Each number is 128 + 24 x the weight over its row's rms, rounded and kept within 0 to 255. Layers, rows and columns count from 0. The size above them is the row's rms in percent of the matrix's.

# layer 6 MLP up, 896x224, rms 0.188, rows 857-895, columns 112-167
size [ 96 103 104 104  93  95  98 117  89 104  96  91  89 101 102  95 101 102  89 104  99 120 109 110  98 102  97 101  94  97 101 105  97  99 101  99  92  96  97]
[[147 162 139 119 141 117 128 119 170 161 159 128 101 151 121 145 129 104 102 169 122 133 106 163 139 128 161 108 162 147 103 102 138 149 116 152  92  81  75 109 114  96 150 144  96  74 102 130 152 131 142 154  97 148 152 148]
 [104 149 148  91 167 120 143 146 130 132 135 100 102 168 164 129 154 143 141 128 113  84 155 138  85  96 169 121 103 113 150 158 146 117  99 133  93 156 140 110 136 103 130 146 112 160  81 140 105 141 167 113 109 124 104 144]
 [120 136 113 170 133 134 136 120 140 104 105  94 128 147 138 169 172 140 121 133 138 136 137 121 131 123 108 133 138  94 160 131 154 119 115 142 125 146 146 127 104 135  97 133 111 114 116 118 120 157 127 149 157 114 133 104]
 [104 118 117 101 146 134 192 153 110 173 112 176  88  98 114 115 117 123  82  93 141 120  88 129 125 116  95 135 123 158 116 160 118 100 121 128 146 174  89 123 122 149 132 157 116 143 104 106  92 157 120 135 108 113 129  88]
 [158 137 190 141 129 117 162 122 126 140  91 118 134 134 124 152  89 124 135  91 164 112 107 133  92  96 133 126 120 117 134  87 127 171 126 143 117 113  95 104 107 109 104 148 144 145 162 147  92  94 122  97 108 127 126 113]
 [111 102 131 160 143 128  95 140 140 135 118 120 158 160 112 115 131 151 146 125  85 107 119 145 106 113 114 104 122 118 139 151 162 143 106 110 153 117 115  96 159  94 126 164 179  94 152 134 145 131  85 119 149 128 105 131]
 [105 165 151 148 102 120 155 128 156 141 121 116 119 132 101 159 120 123  89 123 111 113 150 167  88 123 123 123 111 134 140 108 127 153 137 109  85 157 118  98 144 146  90 182 160 193 149 142 115 166 124 143 118  90 101 119]
 [ 82 118  87 120  90  90 122 123 138 147 159 120 151 157  65 132 142 176 137 138 164  84 170 126 135 112 111 121 133 153 113  73 113 153 152 126 119 130 132 153 125  99 155 153 156 119 132 146 113 123 121 165  82 103 136  78]
 [ 88 159 153 105 134 132  81 163 176 120 103 113 122 135 133  99 121 127 179 117  96 118 114 154 105 153 104 133  89 118 124 121 111 124 122 117  49 128 117 127  99 142 144 119 176 127 106 150 132 116  96 132 147 162 145 159]
 [142 114 145 157 102 118 162  93 131  78 146 123 139 101 108 132 140 150 102 135 125 134  99  87 124 145 114 144 127 134 145 171 122 139 121 108 152 155 135 135 149 127 129 140 120 154 136 135 120  88 165 128 138 136  97  91]
 [123 121 131 120 136 130 100  88 163 150 184 128 138 127 159 115 119 114 118 137 131 141 144 188 119 123 111  78 131 125 133 176 129 122 151 133  91 130 153  97 109 168 120 130 151 153 127 131 122 168  95 122 127 184 159 115]
 [129 135 166 165 134 135 132 113 132 138 117 100 137 130 172 116 110 136 133  99 139 151 110 110 152 150 135 105  83 151 160 126 118 131 106 116 124 160 157 144 167 115  99 143 151  84 131  95 150 147 120 120 170 119 147 113]
 [131 134 133  96 174 118 158 165 110 122 144 126 107  94 141  82  92 104  84 133 132 113 153 104 152 111 127 110 113 158 106 118 139 148 171 132 145 115 149 124 134 148 168 126 110 122 156 159  91 134 112 110  93 121 107 131]
 [162 130 134 135 126 112 130 118 130 109 121 134  91 133 113 123 146 159 125 138 154  88 155 101 101 126 140  97 130 105 118 131 105 159  75 135  41  63 155 181 113 108 156 110 132 121 128 142  57 106 107 123 103 132  95 145]
 [190 105 114 132 121 111  94 100 155 155 147 117 114 112 107 163  88 160 122 138 133 132 107 137  75 141 146  87 191 124 152 123 151 144 109 119 137 168 148 128 149 128 109 146 110  83 130 121 112  82  78 126 123 145  85 138]
 [ 98 107 143 133  87 133 144 134 145 160 107 105 100 128 128  98  87 145 122 109 193 132 121 145 113 105 134  88 146 140 113 108 112 175  75 120 150 124  98 119 117 124 156 125 115 141  97 123 119 131 153 141 172 121 115  83]
 [162 137 169 152 135  87 126 143 143 164  98 122 114 135 128 186 119 142 119  87 105 126  98 179 166 136  71 107 134 121 171 102 116 141 133  80  86 149 164 115 110 121 140 123 141 108 115 108 131 150 157 109 120 108  95 150]
 [155 141 151 124 137 119 162 147 160 112 138  90 125 102 111 184 112 153 115 176  93 126  82 149  77 119 110  76 120 131 170 119 105 124 143 161 140 113 157 146 171 106 133 130 132 153 159 109 121 146 141 113 143 126 115  52]
 [134  82 129 113 109 130 182 117 133 145 164 129 103 117 116 159 141 121 174 126 177 141 106 120 118 129 134 132 129 119 141 149 152 144 133 116 132 103 152  98 147 145 133 109 122 113 104 138 138 122 154 133 127 100 121 128]
 [149 116  88 104 116 107 126 132 104 131 137 137 119 134 132 143 141 111 105 121 113 153 130 152 115 126  99 135  95 177 119 140 129 117 131 129  96 148 132 132 142 124 133 106 140 124 111 145 102 103 108 105 128 110 112 112]
 [123 119 137 171 109 137 130  86 111 139 146 112 133 114 126 136 154 150 144 108 115 102 145  95 138  91 134 134 142 125 156 165 146 141 110 169 115 170 131 156 116 138 111 150 179 111 136 101 162 132 156 110 160 124 163 132]
 [129 134 129 111 101 102 125 131 135 112 131 119 154 119 120 115 108 106 116 110 183 132 121 159 160 120 127 144 133 138 113 101 102 148 131 132  97  64 123 125  82  76 144 118 151  84 140 142  92 120 140 149 134 169 102 151]
 [141 147 138 123 113 126 128 113 130  92 170  47 144 129 115 115 167 166 123 109 117 131 124  72 104 152 135 132 168 115 170 129 131 161 163  64 116 165  89  94 149  84 152  85 120 147 137 171 143 142  97 119 161 162 137 132]
 [168 142  92 139 161  99 117 101 144  95 108 127 140 141 117 111 134 171 118 168 178 159 170 107 104 129 133  83  65 145 134 108  98 120 115 146 158 120 134 133 145 162 129  98 124 176  93 158 142 123 159  86 127 148 168 128]
 [128 123 147  91 116  93 149 128 113 106 107 166 114 100 161 156 145 160 159 120 129  86 124 142 139  87 164 120 123 144 138 155 161 162 149  96 110 142 128 102 149 149 167 117 112  92 162 166 114 176 113 134 104  91 146  81]
 [104 156 150 117 145  96 135  92 111 128 124  80 156 149 118 159  90  82 183 128 117 189 154 113 135 113 140 123 133 166 165 129 180 134 104 107 162 133 139  95 116 130 129 160 107 160 112 130 114 139 114 132 136 142 124 110]
 [121 132 129 147 188  65 159  85 158 142  94 135  82 128 105 123 133 140 130  91 127 111 136  90 151 174 123 145 125 180 170 189 158 128 133 160 136 135  93 132 137 105  97 115 124 111 142 128  94 163 138 109 137 167  88 161]
 [131 123 128  98 131  84 144 126 132 170 175 144 114  85 117 107 168 125 137 120 125 121  79 123 121 113 105 148 135 144 147 124 156 107  94 131 141 121 141 150 130 113 166 135 141 102  73 132 135 132 105 104  83 178 140 114]
 [114 184 113  99 124 113  83 168 155  93 164 155 108  96  97 130  95 166 152 129 133 148 153 120 126  95 133 114 158 125 107 103 156 120 117 146 167 131  91 117 150 141 136 160 135 123 148 100 130 145  97  97 153 119 154 140]
 [111 129 159 119 111 112 129  99 107 129 137 135 111 100 146 127 107 164 130 148 138 107 121 158 104 114 144 125 101 104 143 128 100  84 144 162 140 125 139 161 133  91 129 105 132  81  63 141 148 145 147 154 118  99 114 155]
 [147 138 200 136 135 139 125 113 151 138 136 113 102 130  51 125 135 136  87 156 113 120 141 166 135 139 144 140  79 148 151 139 126 100 125 145 162 151 130 156 122 141 112 143 130 113 143 166 141 161 145 107 128 157 125 144]
 [135 141 168  85 117 146 113 137 114 136 153 121 145 126 103 135 125 162 131 143 141 153 170 120 130 124 130 133 136 127 101 139  75 173  79 139 147  95 126 170 117 162  88 157 116 111 119 160 120 164 133 119 157  90  92  97]
 [123  90 167 154 157 104 123 161 128 131 130 115 115 135 111 147 123 102 112 138 118 170 112 130  91 103 108 143 120  80 128 123 130  88 107 166 172 164 174 148 113 153 137 109 135 136 116 156 129 181 113 161 135 144 126 140]
 [122 149 139 139 138 152 147 109 120 135 146 111 144 161 134 141 130 121 115 108 153 156 106 126 107 135  97  84 158 178 111 119 104 131 102 139 127 136 163 140 157 154 164 152 176 142 139 123 122 131 127 112 161  94 114 124]
 [112 160 127  95 177 112 126  78 115 103  80 120 125 131 202 136 166 125 127 139 124 135 152 151 125 127 133 146 126 140 130 125 111 130 154 134 101 116 109 139 178 176 132 114 110 132 168 108 125 110 133 106 118 136 110 139]
 [108 153 117 137 138 143 155 104 136 121 140 135 101 111 122 117 160  87 143 158 167 120 133 202 118  95 139 127 138 130 136 153  98 120 147 109 125 110 117 134 143 136 145 145 135 131  88 148 151 120 140 110 153 125 110  87]
 [ 95  98 148 107 134 117 171 105 124 138 114 147 118  96 132 120  82 130 118 167 146 133 116 118  92 150 140  82 130  95 147  74 130 103 106 134 169 117 126 141 154 139 116 126 193 121 130 163 135 151 162 125  77 135 131  97]
 [112 147 130 148 163 102 105 150 124 168 163 124 159 159 131 117 137 122 111 127 108  86  95 115 115 121 147 125  89 110 138  83 148 114 145 149 154 130 128 157 100 110 115 126 142 123 136 175 115 124 125 133 172 111 116 104]
 [150 149 125 148  77 112 104 123 126 148 131 120 165 151 166 131  72 112 124 135 180 135 135 154 143 119 156 143 137 146 140 129 103 124  88 115  89  88 135 124  85 128  87 134 122 136 157 123 102 109 125 115 129 131  94 118]]
# layer 6 MLP down (transposed), 896x224, rms 0.0932, rows 857-895, columns 112-167
size [ 94 108 102 103  98 100  95 109  92  99  96  96  92 101 102  96 109  93  88 108  96 121 102 109 102 101 107  96 100  95  91 108  99 101  96 102  88  99  98]
[[152 130 137 144 116 107  87 130  89 113 113 146 115 138  96 152 116 133 128 115 117 145 142 163 156 117  97 125 162 136 114 129 133 165 120 120 173 126 201 128 105 108 131  98 150 153 125  83 139 150  86 147 119  91 182 130]
 [123  94 157 119 146 168 124 118 151  69 143  90 169 117 122 157 154 134 166 160 159 181 134 121 170 143 145 112 148  79 152 120 114 116 160 139 116 111 134 132 159 147 162 127 111 143 132 113 133 144 125 145 155  97 122 126]
 [135 120 137 123  83  96 106 134 123 160 120 119 117 112 129  99 131 103 122  84 102  95 148 104 159  99 137 138 145 129 126 145 138 124 133 134 109  75 124 110 111 132 173 127 113 119 122 131  82 133 104  98 130 131 131 127]
 [106  92 111 114  95 148 131  83 135 126 164 120  98 158 132 127 179 150 107 125 174 142 148 141 111 118 138 157  79  76 131 166 124 154 185 117 101 106  95 138 158 107 168 123 130 138 135 143 102 111 119 130 155  85 206 104]
 [155 142 120 151 127 131 146 115  92 158 158 119  99 141 113 137 103 103 120 123 140 102 113 136 147 109 122 119 146 125  87 133 111 124 129  93 106  94 152 145 110 122 151 119 155 140 125 123  95 114 147 129  81  92  88 148]
 [170 149 149 151 144 137 189 149  93 138 100  92 130 143 167 128 120 142 151 105 120 190 115 150 151 154 120 122 112  88 131  92 163 100 152 131  87 143 169 146 116 124 135 124 108 123 140 144 170 129 119 149 117 101 110 122]
 [141 155 153 136 139 122 113 125 117 111 138 102 125 125 126 106 147 126 125 132 103 115  92 118 143 129 144 153 128  85 139 167 142 180 105 140 150 107 128 152 140 105 170 112 123 119 159 148  89 112 123 121 158 144 191 119]
 [130 115 136  78 136 160 135 112 148  96 101 112 112 150 164 130 169 162  85 140 113 194 136 132 157 130 150  92  90 142 137 132  95 136 156 148 106 130 121 153 131 110 134 103 151 116 139 124 125 140 131 122 117 145 140 116]
 [134 128 113 173 182 135 132  95 120 141 143 126 144 120 129 125 167 116  97 117 150 137 117  96 121 141 137 145 138 169 116 124 173  74 134 114 123 150  98 155 118 140 140 139  98 139 115 170 125 149 146 129 116 115 114 139]
 [103 129 153 114 112 128 162 101 111 100 105 175 142 131 139 106 143  82 108 107 175 113 109 143 112  83 130 137 126 167 122 133 151 114 115 154 139 163 101  82 129 132 111 120 129 134 139 118 144  99 137 121 139 169 127 176]
 [171 146 148 125 117 128 124 151 103 155 142 142 125  74 177  79 138 139 113 139 125 134 134 136  96 166 124 171 126  86 125 115 124 117 167 161  99 155  57 143 175 134 107 175 160 121  61 169 115 121 156 123 124 118 156 148]
 [106 121 118 135 129 118  93 123 150 126 150 147 139 119 147 113 152  96 118 126 142  80 151 136  96 134  95 100 132  98 154 139 114 130 133 151 159 160 117 171 134  98 131  92 102 102 128 131 152 134 120 103 138  72 133 134]
 [118 140 128 178 113 165 135  91 119 100 128 120 143 160 121  90 101 101 159 132 142 137 131 156 127 137 185 114 174  84 136 146 139 110 105  91 126 108 107 163 124 143 184 144 134 125 150  83 154  99 150 134 147 154 143 131]
 [104 136 146  99 144  89 134 141 124 162 121 115 146 100 146  66 129 133 138 145 131 161 140 111 114 112 148 162 145 131  97 116 121  71 136 105 153 141 101  84 102 141 106 122 119 100 155 111 148 129 148 110 110 146 146 150]
 [131 110 107 108 143 115 142 151 131 131 106 148 109  99  91 181 117 162 166 145  73 155 158 195  79 106 113 143 129  62 136 125 102 144 107 127 112 128 114 127 130 155 134 119 141 135 105 142 169  76 139 143 148 149  92 137]
 [129 101  90 132 129 132 108  96 147  92 111 163 101 121 129 113 121 112 135 133 142 185 107 100 176 131 112 106  80 102 137 118 122 112 176 152 136 178  90  96 124 139 113 159 169 152 104 143  89 134  71 170 155 152 138 140]
 [165 122 136 142 129 130 165 136 105 143 101 137 130 123 102 129 131 152 129 139 127 114 130 105 117 128 129  81 147 127 165 150 136 178 108  56  99  93 133 119 153 140 135 102 185 130 147 122 126 153 146 121 102 111 118 170]
 [136 149 204 115 131 163 125 144 137 152 118 177 124 109  98 158 114 131 145 156 132 139 124 132 136  88  87 119 140 137  91 114 147 118 106  98 113 148 116  75 136 141 134 110 161 134 160 140 145  76 147  87 104 119 146 128]
 [155 141 154 146 140 134 150 130 117 169 113 176  91 125 140 136  90  95 115 116 127 124 104  99 104 174 131 115 151 117 104  88 133 126 129 104 115  99 108 137 106  88 170 159 119 109 129 114  98 123 161 127 129 143 107 146]
 [116 141 145 124 130 134 164 149 100  91 153 142 131 167 119 136 105 115 129 147 146 109  85 126  99 127 131 144 149 119 100 154 122  84 144 116 154 128  71 160 111 131 108 152 127 146 110 152 127 114 173 127  88 141 125 151]
 [124 122 117 111 106 151 116 123 158 165 186 139 120 102 161  61 190 105  94  98 116 113 122 101  99 124 123 135 129 104 103  67  92 101 141 115 136 145  99 146  83 144 157 147 166 127 111 168 133 142 138 133 102 139 126 137]
 [166 139 148  98 102  86 135 146 141 139 137 118  78  87 143 128 109 113 121 122 139 170 127 127 118  83 117 124  99 169  91 129  76 143 139 154  69 161 101 101 124 144 113 117 147 146 146 122 106 138 146 111  82 120 136  96]
 [125 127 131 135 167 147 133 124 114 149 130 150 178 135  78 131 172 139 156 159 159  85 127 149 161 103  95 146 105 138 127 108 143  97  95 124 134  99 131 130  82 106  71 176 118 134  91 176 134 140 136 111 119  92 158 143]
 [109 135 131 115 147 147 106 106 163 122 115 135 132 112 108 145  99 126 131 156 102 124 137 163 147 129 145 168 175 113 136 146  99 122 135 118 120 121 145 130 143 150 129 144 147 127 105 122  98 108 126  94 135 124  87 111]
 [115 127 127 112 145 105 175 126 125 158 134 106 118 139 151 155 133 118 148  98 116 105 144 130 161 163 193 125 127 114 191 138 112 137 111 157 139 146 112 148 127 116 148  93 130 143 139 125 149 170 150 128 132  96 106 145]
 [130 115 143 128 120 109 119 108 155 154 115 114 141  73 122 148 127 135  99 161 157 117  82 145 124 159 127  94 151 127 130 127 129 169 115 155 153 149  95 113 102  97 152 131 123 125 126 138 175 167 129 136  99 143  82 101]
 [112 138 128 126 137 132 175 104 125 121 136 160 100 126 134 144 109 146 129 128 135 161  98 129 122 130 142 127 123 196  81 114 119 139 153  77 127 129 118 146 145 120 145 115 126 104 137 119 154 142 106  81 140 120 113 112]
 [136 127 151 132 105 121 113 129  88 107 115 100  86 112 128 159 130  75 138 122 166 132 144 156 148 144 130 100 144 144  97 139 107 139 132  88 104 127 134 146 129 134 145 153 129 140 136 156 124 163 125 157 169  98 157 165]
 [135 140 145 112 158 149 137  87 110 125  97 154 127 127 121 156 170 151 109 119 102 127 130 115 164 172 135 155 152 103 142 132 145 117 135 124 115 135 170 129 128 136 188  97 111 119  88 164 138 153 118 101  92 215 153 118]
 [105 104  98 121 109  83 141 125 149 144 138 112  89 109  87 182 155 115  96 114 121 134  85 123 117 136 139 105 106 116  81 112 156 100 108  99  53 114 116 143 114 133 115 156 129 104  85 153  76 114 127 116 139  98 129  79]
 [110 177 132 140 122 102  89 133 112 102 183 138  95 112 126 120 131 119 131 122 145 114 150  92 106 146 134  99 130 123 126 105 149 100 117 113 105 124 134 137 117 145 150 124 163 147 163 107 111 118 154 119 126 144 135 157]
 [126 124 147 113 139 106 123 127 123 108 105 101 154  89 134 143 119 153 117 129 130 110 171 145 126 130 165 135 156 133 154 122 129 112 111 135 115 183 141  94 124 100 157 153 108 152 128 112 144 105  87 138 162 131 106 160]
 [107 116 156 170  81 162 101 148 132 160 161 146 129 137 175  93 135 118 111 194  98 113 124 106 104 106 116 128  84 129  88 159 141 136 106 179 108 104 133  94 137 184 113 109 118 144 139 138 144 154 124 127 170 147 130 134]
 [139 215  97 103 133 148 105 135 148 128 124  95 160 167 107 160 125 119 147 160  96 141 151 139 119 103 127  98 140 101 115 120 163  80 175 113  95 109 129 126 136 106  78 114 136 121 147 117 167 114 120 125 165 138  81 147]
 [121  94 106 135 134 137 101 141 103 114 117 164  95  92 131 144 153 158 161 115  85 165 161 140 119 145 152 107 145 118  94 105 165 130 151 166 122 181  97 109  91 106  87 141  76 155 149 102 142 107 151 118 111  95 101  89]
 [123 101 111 106 120 107 119 112 132 173  81 106 157 168 150 140 120 134  98 135 155 123 131 149 166  77 117 119 140 113 134 143 119 157 139  91 144 127 129 146 138 139 136  92 114 127 118 131 131 134 130 105 120 121 137 158]
 [102 142 155 109 130 152 118 138 149 135 120  99 115 121 113 109 126 141 118 101 147 143  73 156 133 112 107 119  74 131  96 147 124 115 118 134 164  99 161 116 140 108 160  95  83 176 146  62 174 104 111  75 139 147 133 129]
 [144 139 121 142 143 137 131 141 129 146 155 129 134 118 148 127 137  97 104  77 116 146  97 137 136  72 181 130 114 168 116 121 119 126 153 127 110 129 149 170 155 110 100 131 152 132 172 170 147 106 132  63 151 170 121 114]
 [125 101 143 146 128 148 145 143 139 154  92 149  82 152 129 133  93 120 121 114 169 141 153  83 152 118 145 139 101 141  89 127 125 123 145 103 122 123 142 100 134 155 122 159 124 112 181  76 139 123 110 148  98 105 161  87]]